Weights of a small GPT-style language model, trained from scratch on English Wikipedia: a variant of SOAP for these matrices, 1085M tokens.
Each number is 128 + 24 x the weight over its row's rms, rounded and kept within 0 to 255. Layers, rows and columns count from 0. The size above them is the row's rms in percent of the matrix's.

# layer 16 attention output (transposed), 576x576, rms 0.0301, rows 470-505, columns 384-479
size [ 95  95 100  97 100 101  93  95  92 102  96  97  95  99  93  93  95  94  94  94  93  92  96  92  96  93  91  97  97  95  93  93  92  91  96  95]
[[131 111 145  90 124 131 136 156 105 171 111 140  94 135 138 156 116 102 122 125 146 120 141 136 159 145 134 133 113 155 138 117 140 133 144 108 138 143 153 148 131 110  85 126  97 150 124 138 131 125 153  92  96 196 134 100 141 104 163 148 117 132 111 138 118 124  85 161 162 135 159 107 135 167 148 118 113 149 128 150 151 142 135 178 112 141 103 150 143 101 122 134 119 137 131 137]
 [104 141 146  91 145 121 106 116 128 140 117 117 133 111  85 135 106  78  77 112 163 127 101 134 118  99 109 159 112 124 154 119 126 131  98 151 145  95 134 127 144 105  74  92 170 137 139 142 100 140 120 155 107 145 160 133 115 145  94 148 141 135 147 114 158 160 171 108 115 122 148 123 155 130 104 105 121 100  92 131 103 145 149 149 133 108 132 140  97 118 141  92 104  96 117 131]
 [147 156  97 115 118 116 104 140 156 130 109 146 135 117 122 148 125 137  89 141 120  93 114 136 163 182  83  91 170 120 117 112 158 143 101 121 114 136 109 109 161 136 149  91 101 161 124 137 162 132 115 141 109 126 146  99 113 111 151 122 120 153 130 149 115  83  99 154 121 154 130 152 127 141  92 142 158 164 145 101 131  90 151  94 102 113 133 135 118  96 111 163 119 113 120 124]
 [148 128  92 122 163 126 141 102  88  92 111 176  97 104 146 125 119 125  92 142 128 121 124 119 113  94 178 132 127 148 123 122 132 168  60 107 112 139 142 139 156 131 103 112 109  90 125 130 106 126 113 137 121  83  69 121 128 154 161  97 155 131 140  93 131 112 112  88 133 108 120  95 135 144 126 122 110 138 123 161 147 119 119 128 145 115 111 117 104 167 134 102 109 145 120 138]
 [126 142 155 131 163 154 147 139 149  98  93  63 133 165 115 158 159 124 102 110 100 127 110 157 112 133 129  95 132 135 164 189  99 151  48 130 126 130 101 148 105 118  99 126 148  99 130 107 181 106 190 103 152 117 117  88 130 129 152 109 126 128 152 130 139 111  95 163 164 107 152 131 112 148 101 114  99 127 127 123 160 161 146 140 104 108 118 133 123 126  95 143 148 153 118 125]
 [165 144 149 136 110  82 143 161 136 115 143 156 131 161 139 128 114 134 137 103 101 104 140 152 120 143 116 158 124  92 153 104 143  98  88 108 151  94 102 105 113 137 167  63 145 114 188 115 124 151 154 165 120 121 135 144 114 122 128 103 171 101 129 126 140 133  79 137 130 151 114 134 150 136 117 172 152 138 162 102 127 102  80 143 121 135 136  97 137 144  52 115  85 124  78 126]
 [175  91  79 152 122 115 129  79 138  63 100 151 150 151 138 129 119 141 100 176 111 128 145 147  81 152 109 103 137 126 130  97 142 137  74 145 105 127 180  60 124 150 162 134 167 131 119 133 108 113  98 145 145 123 118 179  96 128 108 160 102 131 114 106 102 135 130 145 113 135 138 149  82 148 167 162  92 151 173 133 135 163  90 152 135 130 164 150 135 134 136 100 136 149 100 141]
 [ 88 181 136 105 141  84 166 113 124 106 152 131 115 150 155 149 127 116 125 126 175 133 149 129 125 134 124 140 134 108 135 112 168  97 103 123 129 121 102 126 101 122  87 121 122 123 125 142 104 105 110  94 168  92 121 113 162 139 125 144 186 128 109 142 152 139 100 120 131 114 147 136 146 141 109 131 168 118 134 125 178 134 111  66 155 138  86 142 144 141 141  92 123 158 135 142]
 [139 146 131 132 123 143 117 110 131 145 110 156 144 112 127 110 155 130 105 104 136 159 127 149 147 144 151 125 109 143 127 140 154 147 111 119 124 148  70 140 215 145  87 106 131 141  88 152 172 131 111 100 127 134 119 101 149 130 144 142 136 121  81 155 180 126 142 138 113 101 114 174 158 116 120 148 119 112 137 161 128 112 119 114 118 140 175 142  91  98 128 125 145 131 134 119]
 [128  92 134 156 150 117 110  85 138 121 128 116 124 110 119 131 159 129 110 129  80 128 131 142 101 149 152 128 129 123 165 109 130 135 139  98 127 109 142 105 125 101  99 100 139 154 103 135  98 102 125 146  84 142  96 121 132 145 152 124 148 115 161 136 118 127 121 104 122 144 206  61 151 113 119 165  45 178 113 118 104 143 127 153  99 104 131 136 183 154 115 121 130 110 133 100]
 [141 104 122 100  51 132 102  92  96  92 109 133 119 110 126 116 154 137  99 133 175 100 159 163 102 160 132 109 147 172 164 140 122 103 128 116 103 126 112 132 135 137 123 132 129  75 132 118 154  95  88 104 131 109 136 120 169 130 106 133 142 142 149 106 159  84  94  70 129 143 126 123 138 152 117  81 111 167 101 146 123  73 103 147 151 120 134  85 145 111 106 154 110 119 162  82]
 [176 139 139 103 143  87 120 103  95 110 102 131 119 152 132 151 130 141 136  97 112  83 155 131 134 115  98 145  83 139 172 167 104 129 125 181 146 157 127 183 124 127 115 103 140 139 129 138 134 110 143 133 133 141 194 150  99 111  98 137 102 152  89 133 137 107 135 121 104 112 126 123 108 120  79 102 128 146 179 109 111  91 104 124 177 166 116 124 137 100 125 111 138 100 120 121]
 [154 117 128 154 117 123 135 141 115 130 127 160 123 154 147 100 185 193 164 139 120 151 127 157 107  93  95 118  77  94 106 151 139 123 104 138 121 124 111 147 106 137  93 117 111 142 110 119 150 128 123 157 135 138 168 180  94 140 157 120 168 132 122 138 114  84 131 145 145 121 172 120 137 117 133 165 142 141 118 143 128 128 118 129 140 122 161 122 138 160 113 116 131 111 106 133]
 [173 100 128 109 152 161 125 112 104 105 100  95 135 174 147 113 139 156  94  87 143 128 138 168 115  92 154 106 139 115 136  94 166 113 141 123  84 161  92 135 157 104 140 126 157 150 145 208 151 130 103 113 103  66 146 122 139 112 136 117 144 144  80 113  79 134 105 146 107 128  87 128 119 117  96 134 136 104 110 119  88 153 135 108 160 132 164 147 135 147 125 127  97 152  89 118]
 [139 117 152 102 149 132 162  92 143 149 100 127  95 114 108 134 130 117 130 156 143 135 118 145 118 122 148  84 139 100 122 107 112 137 142 128 144 104 123 152 120 157  99 122  83 115 115 136 165 115 131 158 149 118 108 118 180 161 177 127 103  77 120  95 109 145 125  88 139 146 138 106 136 122 110 131 125 137 123 129 145  94 107 128 130 134 147 170 129 116 133  97 115  88 165 173]
 [147 143 124 146 129 128 111 126 143 113  89 158 135 108  69 123 162 124 117 109 188 149 138 160 132 143 115 142 110 156 142 135 113 145 133 161 127  88 138 121 128 113 138 161 123  94 142 124 132  96 118 100 149 111 147 149 129 132 114 157 137 146 139 167  78  91 126 158  85 114 103  99  86 147 119 134 115 175 150 119 133 139 123 150 110 116 128 144 124 148 119 131 146 124  98 106]
 [116 148  74 152 151 150 124 140 144  83 121 133 132 165 139 139 126 143 124 130 106 133 166 168 126  88 110 119  91 143  84 156 115 122 135 150 137 150 147 106  93 166 101 113 104 158 111 120  96 123 142 152 170 113 137 128 120 140 129 177 142 141 151 106 122 148 122  97  93 118 151 121 104 138 137 134 144 160 101 107 108 121 206 141  99 154  85 102 164 120 131 135 176 138 160 142]
 [109 118 154  86 166 160 158 138 132 143 159 121 104 122 147 164 160 164 139 118 136  88 160 128 113 133 160 108 152 171 130  87 137 102 190 141 143 147 160 111 114 124 131 115 110 153 136 137 136 159 124 129 105 129 131 122 134 122  75  96 105 143 156 106 116 121 162 118 152 167 147 112 125 129 124  91 158 177 121 133 136 118  84 127 153 117 125  93 128 109 131 151 118  99 133 164]
 [133 142 153 132 128 115 104 125 130 116 119 159  83 147 136 127 136 122  80 104  89 116 146 157 125 153 121 136 109 109 174 137 142 130 122  94 134 100 101 168 163  78 114 105 114 136 170 136 134 160 115 122 125  96  86 111 121 127 135  98 120 212  98 100 138 110 135 115 121 158 129 164 110 163 101 119 156 154 148 159 112 150 128 106 132 114 120 116 150  82 169 108 129 120 131 180]
 [112 101 140 148 126 124 183 125 121  84 147 135  94 134 141 127 135 163 110  89 163 120 161 106 117 109 150 145 146 150 121  97 111 109 135 116 134 111 135 133 113 106 109 158 107 128 118 185  95  85 134 120 170 126 149  98 133  97 126 156 174 126 163 175 111 124 163 127 137 138 128  91 182  90  97 137  99 114 104 146  86 175 146 125 140 132 103 130 144 118 103 109 120 134 133 216]
 [142 121 126 110 106 114 131  97 126 154  54 155 131 121 143 131  84  97 137 169 102 138 135 152 112 101 121 116 121  78 135 139 111 126 124 142 119 127 134 132 107 125 109 116 113 171 109 112 108 157 112 165 116 107 153 121 153 112 153 151 115 132 107 108 112 145 115 144 126 147 154 129 115 110 111 121 161 138 126 137 143 140 139 158 155 181 134 126 124 114  86 149 171 172 128 134]
 [133 130 156 121 126 164 103  86 150 171 162  85 104  84 131  84  85 140  91 137 102 131 129 120 148 115 108 145 141 142 146 166 110 144 116 163 155 118 149 165 118  91  78 119 104 127  90 129 118 141  96 122 128 122  97  92 141 119 175 116 122 130 116 151 162 114 147 123 111 127 134 130 151 138 132  95 145 135 130  80 117 116 115 118 137 140  87 159 157  79 155 142 139  74 120 119]
 [127 126 141 110  95 142 146 145 126 101 134 148 124 131 140 159 130  91 149 113 117 120 165 171 139 126 130 155  75  96 117 102 147 109 163 105 124 113 120  80 143 158 112 141 101 164 129 134 122 154 132 139 124 130 105 149  97 124 144 101  87 165  99 130 137 158 131 124 100 148  78 139 160 105 110 147 184 118 150 149 132 168 142 160  98 135 144 154 137 120 128 106  90  91 127 150]
 [149 110 136 133 168 114 151 112 135 141 116 122 147 133 148 136  81 137 137  93 116 119 155 144 126 102  62 128 136 104 133 151 129 123 128  93 105  72 139 126 173 143  95 113 105 115 108 111 128  96 177 132 149 134 154 142 144  93 143 129  74 141 127 108 110 144 167 136 123 176 149 172 133 123  94 111 127 128 142 153 158 145  73 119 114 154  86 152 107 163 135 175 107 108 113 176]
 [103 117 146 132 127 146  72 150  71 163 142 124 133 132 138 152 132 150 124  70 118 107 179 127 156 137 121 158 122 150 132 113 120 147 130  81 137 106 149  75 120 174 102 141 133 111 133 130  77 122 154 139 122 102 179 119 123 134 167 136 162 118 136 157 157 130 154 135 119 110 115 145 114 157  98  98 182 153 119 103 144 125 125 153 128 152 135 118 149 124  86 116 146 104 153 156]
 [132 121 121 156 138 126 134 126 127  81 138  95 147 109 186 146 117 123 104 107 158 150  62 140 144 134 168 119 114 117 143 138  91 119 133 136 121  79 141 152 119 135 151 140 165 130 109  99 137 128 147 151 115 186 156 164 134 127 145 134 138 137 112 157 150 157 147 127 132 107 138  64 138 156 106 129 145 176 120 150 134 117 116 136 163 180 128 130 117 121 109 105 133 102 106 133]
 [134  97  90 113 102 157 123  88 157  99  94 144 120 134 168 123 136 120 133 135  91 170 170 130 166 132 131 115 139 130 137 154 148 157 136 156 136 196 175  77 116 115 143  98 162 121 112 165 132 105 128 119 129 128 106 110 125 116 145 134 104 108 159 123 108  57 133 103 103 127 174 152 143 148 150 159 138 184 117 139 108 117 126 125 163 142 159 170 143 103 104 148 141 146 167 124]
 [115 100 144 133 161 122 109 125 129 143 125 125 117 125 133 143 142 124  84 103 178 148 130 147  88 134 165 121 107 117 142  57 130 163 133 138 130 133 128 110 136 161 106  91 122 133 109 152 137 134 157 127  95 148 139 136 107 127  87 136  75 105 165 115 108 115 133 144 146 155 110 119 133 123 134 141 132 146 154 120  94 156 132  92 102 111 116  92 121 154  90 116 126 136  92 132]
 [106 144 133 150  97 103 112 120  95 112 138 141 126 117 156  93 112  99  99  95 115  98 166 120 155 126 144 120 116  76 117 131  86 117 136 159 123 113 109 108 147  95 147 139 122 142 133  91 153  89 119 134 114 137 151  81 130 140 141 122 135 113 172 112 113 107 150 146 160 110 106 113 119 137 118 107 109 114 100 150 102 132 154 133  77 143 131 135 100 157 131 110 110 142 160 138]
 [103 107 149 161 162 157 141 125 123 124 133  78 106 166 139  92 140 186 150  89  57 145 134 137 149 128 127  82 100 108 130 109 123 115 114 127 155 186 127 102 113 151 115 125 109 146 134 117 119 139 160 111 133 157 114  92  96 131  80  96 122 105 169 147 145 138  52 130 143 148 147 131 137 124 162 139 131 130 118 132 181 105 112 123 120 163 125 118 147 121 103 104  97 138 131  91]
 [136 115 119 117 127 165 120 103 108 107 124 132 147 142 114 136 125 145 117 105 168 176  98 101 163 146 132  98 119 103 133 151 113 103 137 169 106 122 140 127 121 105 140 121 103 119 136 120 122 137  80 107 129 137 138 106 142 176 131  93 116 107  93 173 111 120 137 144 141 131 113 125 143 113 137 125  97 110 137 127 163 198  89 113 107 108 148 143 128 101 155 138  98 146 121 137]
 [123 135 140 178 148 109  97 133 148 117 130 134 114 168 101 138  88 131 118 111 165 133  85 154 127 168 128 115 150 149 133 122 111 111 112 150  89 109 120 108 112 113 131 151 107 107 111 141 129 158 125 138 119 132 144 145  91 139  91 128 149 132 137  88 103 127 171 168 134  89 134 114 114 118 135 139 110 152 136 112 109 156 147 126 115 143 108 104 167 103 125 130 111 161 116 119]
 [143 136 136 132 163 143 103 169 127 144 129 107 143 118  77 109 138 186  76 134 144 158 178 115 172 182 133 120 128  97 115 124 159 116 164 154 109 127  76 128 122 117 145  66 122  74  99  97 143 157 120 173 159 164  87 166 121 133 103 105 182 109 141 117 158 133 108 141 121 123 110 149 125 139  75 122 118 149  38 124 146 115 130 129 119 186 128 113 120 112 122  99 122 122 107 154]
 [107 135  99 119 125 121 123 116 128  96  87 157  84 137 151 105 151 132 119  90 122 124 118 131 136 156 143 150 146 149 126 141 126 109 138 127 130 154  98 127 155  96 132 153 105 141 156 160 118 152 102 123 142 111 137 148 133 115 130 156 154 104 124 151 133 163 107 158 159 117  98 112 101 116 168 156 134 125  91 112 120 151 174  73 159 140 142 120 143 150 185 152 129  94  86 147]
 [148 126 162 172  92 145 128 125 119 149 115 164 130 145 130 105 148 119 188 114 123 142 180  90 124 133 118  93 103 149 150  83 123 141 125 125 140 161  97 129 165 186 110 142 138 154 158 108 125 120  96  96 142 140 140 152 146 138  97 136 144 134 132 108 122 141 145 122 139 138  98 124 181 131 154 125 180  88 124 139 157 124 134  91 119 167 122 125 126 139 177 108 126 140 115 149]
 [107 131 128 162 121 143 119 101 132 144 128 113 107 142 144 143 103 144  98 122  94 120 140 157 122 107 143 140 127 105 119 164 114 163 167 126 128 160 130 131  73 169 157 114 140 147 119 144 144 129 161 130 124 118 152 133 167 124 103 140 116 185 100  97 125 128 140 134 159 133 133 154 126 120 123 127  75 116 125 129 142 114 101 115 163  97  95 128 146 123 142 142 110 139 134 169]]
# layer 16 attention value, 576x576, rms 0.0243, rows 471-506, columns 384-479
size [ 97 104  92 102 108  88  88  91 100  99  97  97 100  92  91  98  98  93  97  89  91  92  89 100  91  88  98  93 100  94  91  93  84 101  90  99]
[[136  90 203 135 125 110 120 154  85 141 127 117 110 153  97  87 110  70 106 143 167 159  91 125 101 116 123 158 113 105 162 150 127 117 120  90 116 110 138 122  88 129 101 113 137 136 189  83 109 137 136 118 158 143 131 104 144 160 165 161 162 137 134 137 124 129 151 158 101 111 126 133 131 112  99  91 145 138 165 121 134 142 138 123 147  87  90 111 133 116 176 150 110 141 114 161]
 [126 171 127  79  80 118 121 120 160 132 154 150 142 108 124 132 161 148  98 153 122  89 114 160 136 124  79 116 142 137 145  89 158 134 133 107 120 100 136 127 172 146  92 122 130 150 120 140 193 150 132 102  96 124 117  87 106 134 113  87 133 147 113 118 125  69 109 113 139 116  95 112 117 132 136 131 129 150 123  94 149  91 114 122 114 101 160 118 133 111 103 170  91  89 156  76]
 [140 115  81 119 137 141 118 155 100 132 101 160 125 159 133 107  91 121 112 137 117 158 124 150 137  62 152 146 141 124 146 109 136 128 122 102 168 125 143 137 120 155 100 113 123 159 147 128 138 137 119 133 129 116 124 135 134 123 137 141 141 115 135 102 126 102 120 106 111 145 120  86 121 136 157 118 114 118 103 109 169 117 180 129 137  79  84 131 134 147 106 121 124 151 136 190]
 [116 123 139 102 139 166 167 127 148 120 129  93 108 159 125 160 177  73 134 112  76 134 117 108 126 154 116 122 139 127 127 149 132 137 108 135 169 122  85 118  88  83 141 130 119 123 109 112 170 145 151 139 133 113 118 137 118 119 143 136 112 128 137 139 183 101 129 147 168 140 179 120 100 116 109  88 124 144 113 136 131 124 111 139 117 132 134 116 149 169 113 164 121 112 181 125]
 [151 149 123 144 109 107 181 161 142 147 132 147 140 148 145 110 124 121 138 120 141 120 146 151 120 142 136 145 115 106 143  94 149  76 121  81 123 135  79 112 112 151 126 127  95  87 147 141 162 143 105 145 158  91 137 139 149 116 129 125  97 121  87 144 144 104  81 134 120 135 144 126 175 184 109 158 143 115 175 121 165 111 111  98 110 132  96 121 125 122  72 108 102 111  99  94]
 [126 133  84 160  99 135 158 123 157 158 131 158 144 116 100 156 117 139 137 147 122 137 101 124 149 175 143 105 100 144 112 124 142 139 120 186 110 137 161 125 131 134 156 132 136 117 119 112 143 102 144 130 109  81 150 143 120 111 102 151 105 121 103 111 116 174 150 125 146 142 136 136 129 127 177 119 143 147 187  99 166 123 100 114 143 136 157 134 137 142 102  97 124  91 121 137]
 [126 160 140  81 133 116 131 151 105 142 157 140 150  88 124 135  94 115  93 123 147 105 108 131 143 140 143 158 166 154 126 157 134 121 119 125 111 122 155 139 104 117  88 135 141 111 130 111 120 100 127 126 139 103 137 118 138 129 139 169 109 106 137 161 145  96 104 122  88 108 134 129 131  92 115 127 129 116 119 109 135 156 143  97 126 120  77 107 108 135  83 152 125 110  95  82]
 [122 142 114 146 104 112 107 140 128 155  89 120 123 131  97 108 110  97 110 115 137 118 115 130 132 122 136  86  95 166 114 112 141 126 125 162 119 169 139 133 158 139 112  71 115 173 135 128 157  99  76 112 136  86 126 103 156 123 134 118 171 113  68 160 135 117 107 126 128  78  95 163 112  99 194 115 123 121 145 111 110 118 141 128 135 156 106 126 143 118 119 116 169 117 145 120]
 [118 103 118 115 128 149 157  90 103 107 111 118 136 120 111 145 148  75  66 123 116 129 123 116 102 139 121 121 131 122 129 153 137 122  96 119 113  75 132  97 134 110 120 136 146 133 121 118  86 120 142 150 128 132 159  99 129 123 123 132 134 128 147 117 176 114 136 117 118 155 193  67 121 121 107 131  31 153 169 116 137 150 127 151  65 123 123 139 125 129 104 148 112 147 108 153]
 [118  64 108 107  65 114 123 112  85 110 128 113 127 114 134 151 140 115 119 135 146  57 172 151 125 164 111 132  97 130 124 114 132 144 137 134 140  85 125 128 114 123 136 147  89 116 124 106 145 122 105 124 158 155 122 137 136 109 118 120 109 121 112 121 159 137  91 153 134 193 168  76 128 165 100 139  96 129 112 188 143  82 121 116 121 150 139 123 141 146 153 144 137 121 145 101]
 [151 115  81  85 153 127 127 126  87  94 133 165 133 122 118 104  90 113 137  97 143 132 154 113  84 150 117 126 101 158 136 137 126 135 155 192 116 141  81 116 130 149 135 119 147 150 113 127 117 121 146 135 135 133 153 131 146 115 102 160 114 144  75 107 135 123 133  91 158  72  95 124 122 101 105  88 119 131 168 131 147 130 132 105 165 155 146 112 124  91 169 100 156  75 108 113]
 [130 138 150 131 160 154 110 120 142  99 164  93 143 144 119 117 128 170 168 126 118 154 113 124  65 129  82 118  55  82 117 126 158 125 136 108 148 132 128 113 118 181  88 111 135 101 142  95 129 116 115 119 114 148 103 136 122 140  80 125 148 117 108 131 115 138  93 151 148 180 151 156 124 135 133 164 139 126 129 117 151 128 110 134 122 148 139 132 157 147 106 171 131 133 164  93]
 [143 141 130 101 144 140 114 160  92 165 151 120 121 158 130 119 131 112  96 116 163 148 105 130 146  99 148 119 108 123 153 119 154 134 123 133  87 115 125 130 163 113 137 131 132 117 134 168 127 140 102  83 144 109 157  86  95 105 132 126 135 109 109 122 120 161 107 108  92 122  89 132 137 144 117 132 102 153 121 125 112 138 118 130 153 131 143 129 157 149 116 120 182 114 110 133]
 [131 103 154 152 125 145 129 111 136 127 116 117 129  83  94 150 104 126 141 159 119 141  91 134 157 145 156 104 129  92 148 117 135 156 135 104 116 106 140 180  96 124 104 127 140 119 115 123 136 148 112 132 132 135  99  99 145 178 160 151  79 111 148 133 160 141  86 138 137 126 132 102 124 106 111 133  85 140 166 135 164 102 111 120 127 138 123 144 153 134 118 115 122 132 150 182]
 [121 146 132 139 102 126 116 112 139 115 110 117 150  91 103 124 138 101  72  98 134 190 141 148 123 123 103 126 122 118 109  82 112  92 120 127 152 161 101 148 159 174 124 170 164  89 156 114 111 124 116 123 138 129 155 132 128 126 103 132 143 141 141 155 104  82 109 158  62 150 154 150 139 155 120 158 109 114 116  96 144 178 159 144 127 106 169 108 110 141 144 114  94  76 104 115]
 [106 114 108 156 112 147 135 119 139 117 180 138 146 154 126 149 160 109 130 145 108 122 127 130 157  97  97 115  84 113  88 162 121  72 149 114 155 169 148 100 105 129 128 148  97 136 132  86 134 138 128 132 121 134 117 154 100 150 127 130 149 146 143 146  86 102 126 124  97 135 145 104 135 103 137 159 136  92  82 141 133 106 182 160  67 114 135 119 142 129 102 167 173  63 155 104]
 [134 103 119 110 137 163  93  89 136 152 109 147 112 127 143 137 190 168 136 144 145 114 175 101 139 159  61  46 108 134 114 122 112  62 175 112 164 131 138 138 106 105 164 143 114 119 127 132 139 153 153 111 110  93 126 124 115 133 122  79 112 160 143 111 126 105 135 158 121 176 132 120 142 128  82 130 167 143 126 125 190 136 139 124 124  97  91  86 129 118 105 113 117 126 127 138]
 [181 151 181 176 140 141 131 119 136 104 168 143 101  99 120 135 139 155 129  87 103 126  95 124 119 140 108 142 126 128 155 121 138 114 161 144 129 117 107 140 140 104 120  99 127 135 110 123 153 120 129 117 117 187 116 102  87 119 180  87 110 169 108 149 110 115 148 103 145 134 122 149 122 120 129 104 167 121 124 109 110 135 101 140  83 135 104 128  77 137 172 111 112 107  92 159]
 [149 100 120 126 159 134 152 138 149 110 158 119 107 128 140 145 161 135  89 111 106 146 133  59 142 125 150 130 131 123 105 122 142 118 138 132 136 146 120 172 113 143 156 145 113  89 127 149 105 122 133 179 120 130 153 117 129 129 126 113 172 125 141 142 135 148 170 131 112 129 140  99 188  99 120 174 103 154 120 144 132 142  99 154 126 150 115 118 125 111 113 150 126 140  86 143]
 [149 170  88 148  92 106 133 125 143 142 129 136 113 135 118 130  77 136 136 137 149 113 177 175 123 103  74  80  99 113  77 156 154 145 130 144 148 109 130 131 168 129 133 108 140 145 137  63 148 122 114 142 142 100 176  85 149 119 142  85 125 133 133 143 141  94  77 118 124 143 139  89 123 114 106 106 167 163 159 102 115 116 138 147 131 146 158 153 133 132 114  94 123 165  95  99]
 [171 111 119 105 154 120 121 117 106 113 127 105  87 154  97 118  92 110 149 144 116 135 128 105 127 154 118 134  99 132 141 127 131 138  93 110 124  94 152 172 104 121 109  97  91 127 121 153 147  86 122 153 156 178 103 124 156 118 132 111 156  84 124 173 163 115 164 113 102  97 150 138 129 101 110  65 118 133 155 124 119 103 111  95 114 126 118 135 107 145 126 143  82 132 178 119]
 [142 126 153 158 131  99 136 158 149 136 136 126 115 147 136 161 111 115 134 120 108 156  96 118 138 106 135 137 118 125 137 112 142  94 126 116 127 130 133 134 122 161 124 109 120 144 133 132 122 115 102 166 127  91 131 160  85 163 117 147  95 100 136  96 105 154 123 122 119 160 115 165 101 126  96 150 172 134 105  92 135 103 160 129 149  91 139 152 104 137 101 115 159  70  99 168]
 [176 140 170 128 145 147 137 136 194 157 118  99 135 124 160 120  83 178 173 161 101 114 152 140 144 143  74 124  83 109  74 115 123 160 123 126 117 104 141 140 153 123 170 146 108 149 123 153 154 103 147  90  68 174 127 148 130 121 142 141  48 106 126 157 123 153 124 152 121 186 151 136 140 118  73 123 153 136 105 149 145 143 128 138 136 160  98 127 150 184 166 167 126  46 109 119]
 [ 91 105 167  87 132 132  92 141  99 163 113 123 127 160 135 153 160 110 109 142 136  92 170 115 131 107 161 167 132 136 135 115 130 147 164 111 178  94 150 142 104 140 104 144 103  90 113 132 115 118 145  87 121 115 125 128 104 158 145 128 114 137 110 104 144 121 175 142 156 140  89 121 118 125 109 107 165 123 103  97 138 127 113 120 133 120 117  97 168 103 143 158 153 104 151 144]
 [ 85 124 125 139 138 153 140 112 112  92 155 130 145 116 128 137 122 103 121 126 164 178 116 112 149 139 119 110  90 128 117 137 141 117 134 148 140 107 103 137 111 159 151 144 118 115 118 123 114 129 135 157 144 109 179 176 163 143 121 118 146 118  94 110 155 134 128 123 133 137 121  64 146 133  81 150 171 145 117 132 159 150 154 146 162 167 151 122 175 141 121 117 133 118 157 153]
 [115  77  67 135 131 149 125 130 131 111 138 185 156 114 180 123 136 123  93 117 100 124 156 118 140 121 137 120 130 124 106 125 119 116 136 168 178 169 150 115 167 155 161 115 134 101  89 139 114  79 109 153 166  97 154 116 150 153 147 131  91 121 103 105 130  96  98 127 110 124 154 171 150 154 175 154 121 198 159 110 152 147 127  99 117 146 129 129 135 101 108 111 133  93 117 115]
 [131 155 169 164 138 133  89 139  96 142 140 123 109 121 129 156 134 128  63 153 146 124 152 162 129 154 170 104 104 120 161 117 156 156 113  97 127 167 145 118 126 138  90 120 119 171 140 114 127 174 168 103  81 140 153 138 117 140 130 152 108 119 153 157 112 138 118 146 137 128  72 104  80 115 107 102 113 128 170 104 104  98 152 110 124 129  92 131 129 140 114  97 146 119 131 124]
 [113 131 152 167 136  84 133 117 124 102 145 123 156  83 167 145 110 123  91 103 123 118 131 139 159 143 144 126  95 105 129 114 149 151 129 132 120 118 106 123  85  71 114 140 114 124 140  62 149 140 132 130 123 186 153  68  74 142 168  93  80  98 131 118  96 109 172 119 146 136 167 105 121 125 133 125 105 141 111 131 123 139 121 136 113 140 134  95 101 101  97 131 120 164 118 103]
 [ 88 110  98 155 142 147 149  66 110  85 132 105 127 142 167  96 178 159 148 112 120 116 155 118 129 113 129 116 104 106 135 123 108 148 164 139 140 154 127 103 131 171 163 152 141 139 129  72 134 136 145 146 128 145 161 125 130 149 130 100 112 101 112 118 154  86 112 135 113 136 151 108 151 128 148 155 119 141 126 155 171 115  94 133  94 156 147 109 135 176  97 118  81 162 100  76]
 [151 117 132 135 136 124  98 125 130 136 161 120  99 126 115 132 186 151 103 121 134 151 115 118 143 165 117 105 143 140 131 120 148 118 149 145  98  78 117 143 127  96 162 137 109 111 148 130 130 148 142  76 158 199 104 139 119 143 127  71 125 123 106 156 125 125 114 159 111 148 109 165 131  90 121 146 136 133 129 137 114 167  95 123 126 140 137 163  97 106 161 124  66 144 149 124]
 [133 159 154 137 155 130 129 118 127 151 116 143 129 168 126 156 113 122 143 148 139 123 124 148 150 157 128 116 146 131 160 141 174 121  87 158 139 121 148 126 104 108 145 139 150  79 101 160 138 132 135 142 122 141 180 134 114 121  91 156 145 120 153 100 142 113 135 123 126  67 121 152 129 139 142 107 139 120 144 104 142 171 138 109 148 141 143 117 144  79  89 166 114 134 126 102]
 [117 100 141 140 167 156 161 122 120  99 137 112 107 116 113  97 145 161 125 186 131 132 137  81 163 154 119 114  81  84 128 172 135 134 184 102 123 119  91 110 138 135  96 108 145 111 122  75 136 173  96 137 132 153 146 120 100 129 113 116 157 118 119 158 136 104 117 136 130 117 107 148  94 130  94 149 153 119  83 157 121 101 152 142 116 107  82 115 108 123  98 150  92 161 105 133]
 [151 139 122 122 115 133 106 132 106 133 105 143  89 107 147 172 151  91 134 153 144 171 122 109 151 143 165 167 139 179  97 130 136 104 135 148 141 130 138 132 121  67 107 187 142 118 106 157 148 118  88 113 147  97 114 178 158 123 110 117 135 133 136  84 116 135 106 151 136 112 121 106  83  90 147 117 108 121 112 125 112 113 142 147 126 134 155 141 183 119 159 156 120 129 112 148]
 [178 136 149 145  80 126 159 122 110 123 101 148 101 158 124 129 127 149 203 135 150 104 153  78 168 126 100 128 118 117 123 103 156 151 146 119  79 135 141 107 184 155 135 115  87 150 167 155 100 145 114 130 128 127 120 165 152 111  91 112 155 137 114 144 105 166 139 148 127 153  71 127 140 118 171 112 147  93 160 144 161 130 126 156 117 146 111 169 136  66 145  98 149 115 120 140]
 [114  92 104 134 138 176 149  95 153 145  78  85 110 143 122 177 133 129 172 128 113 132 140 124 145 160 148 131 153 121 100 122 109 169 157 151 152 113 135 108  97 149 153 173 133 181  93 145 129 116 134 147 124 139 154 143 108 101 126 144 151 165  89 134 135 141 185 109 118 154 125 184 139 122 143 121 110 116 139 123 134 116 143 123 150 126 140 113  58 101 143 106 123 127 120 136]
 [138 180 138  80 142 119 127 150 127 151 145 135 126 146  83 138 121 111 122 135 139 137 120 133 130 119  94 152 139 144 138 120 118 122 191 151 136 165 150 136 110  76 106 127 110 116 138 145 127 130 116 130 151 111 120 128 100 146 199 137 137 100 126  87 120 154 155 129 144  84 115 100 168  52 120 112 153 106 144  85 170 130 140 163 161 128 124 145 166 126 110  99 166 145 115 164]]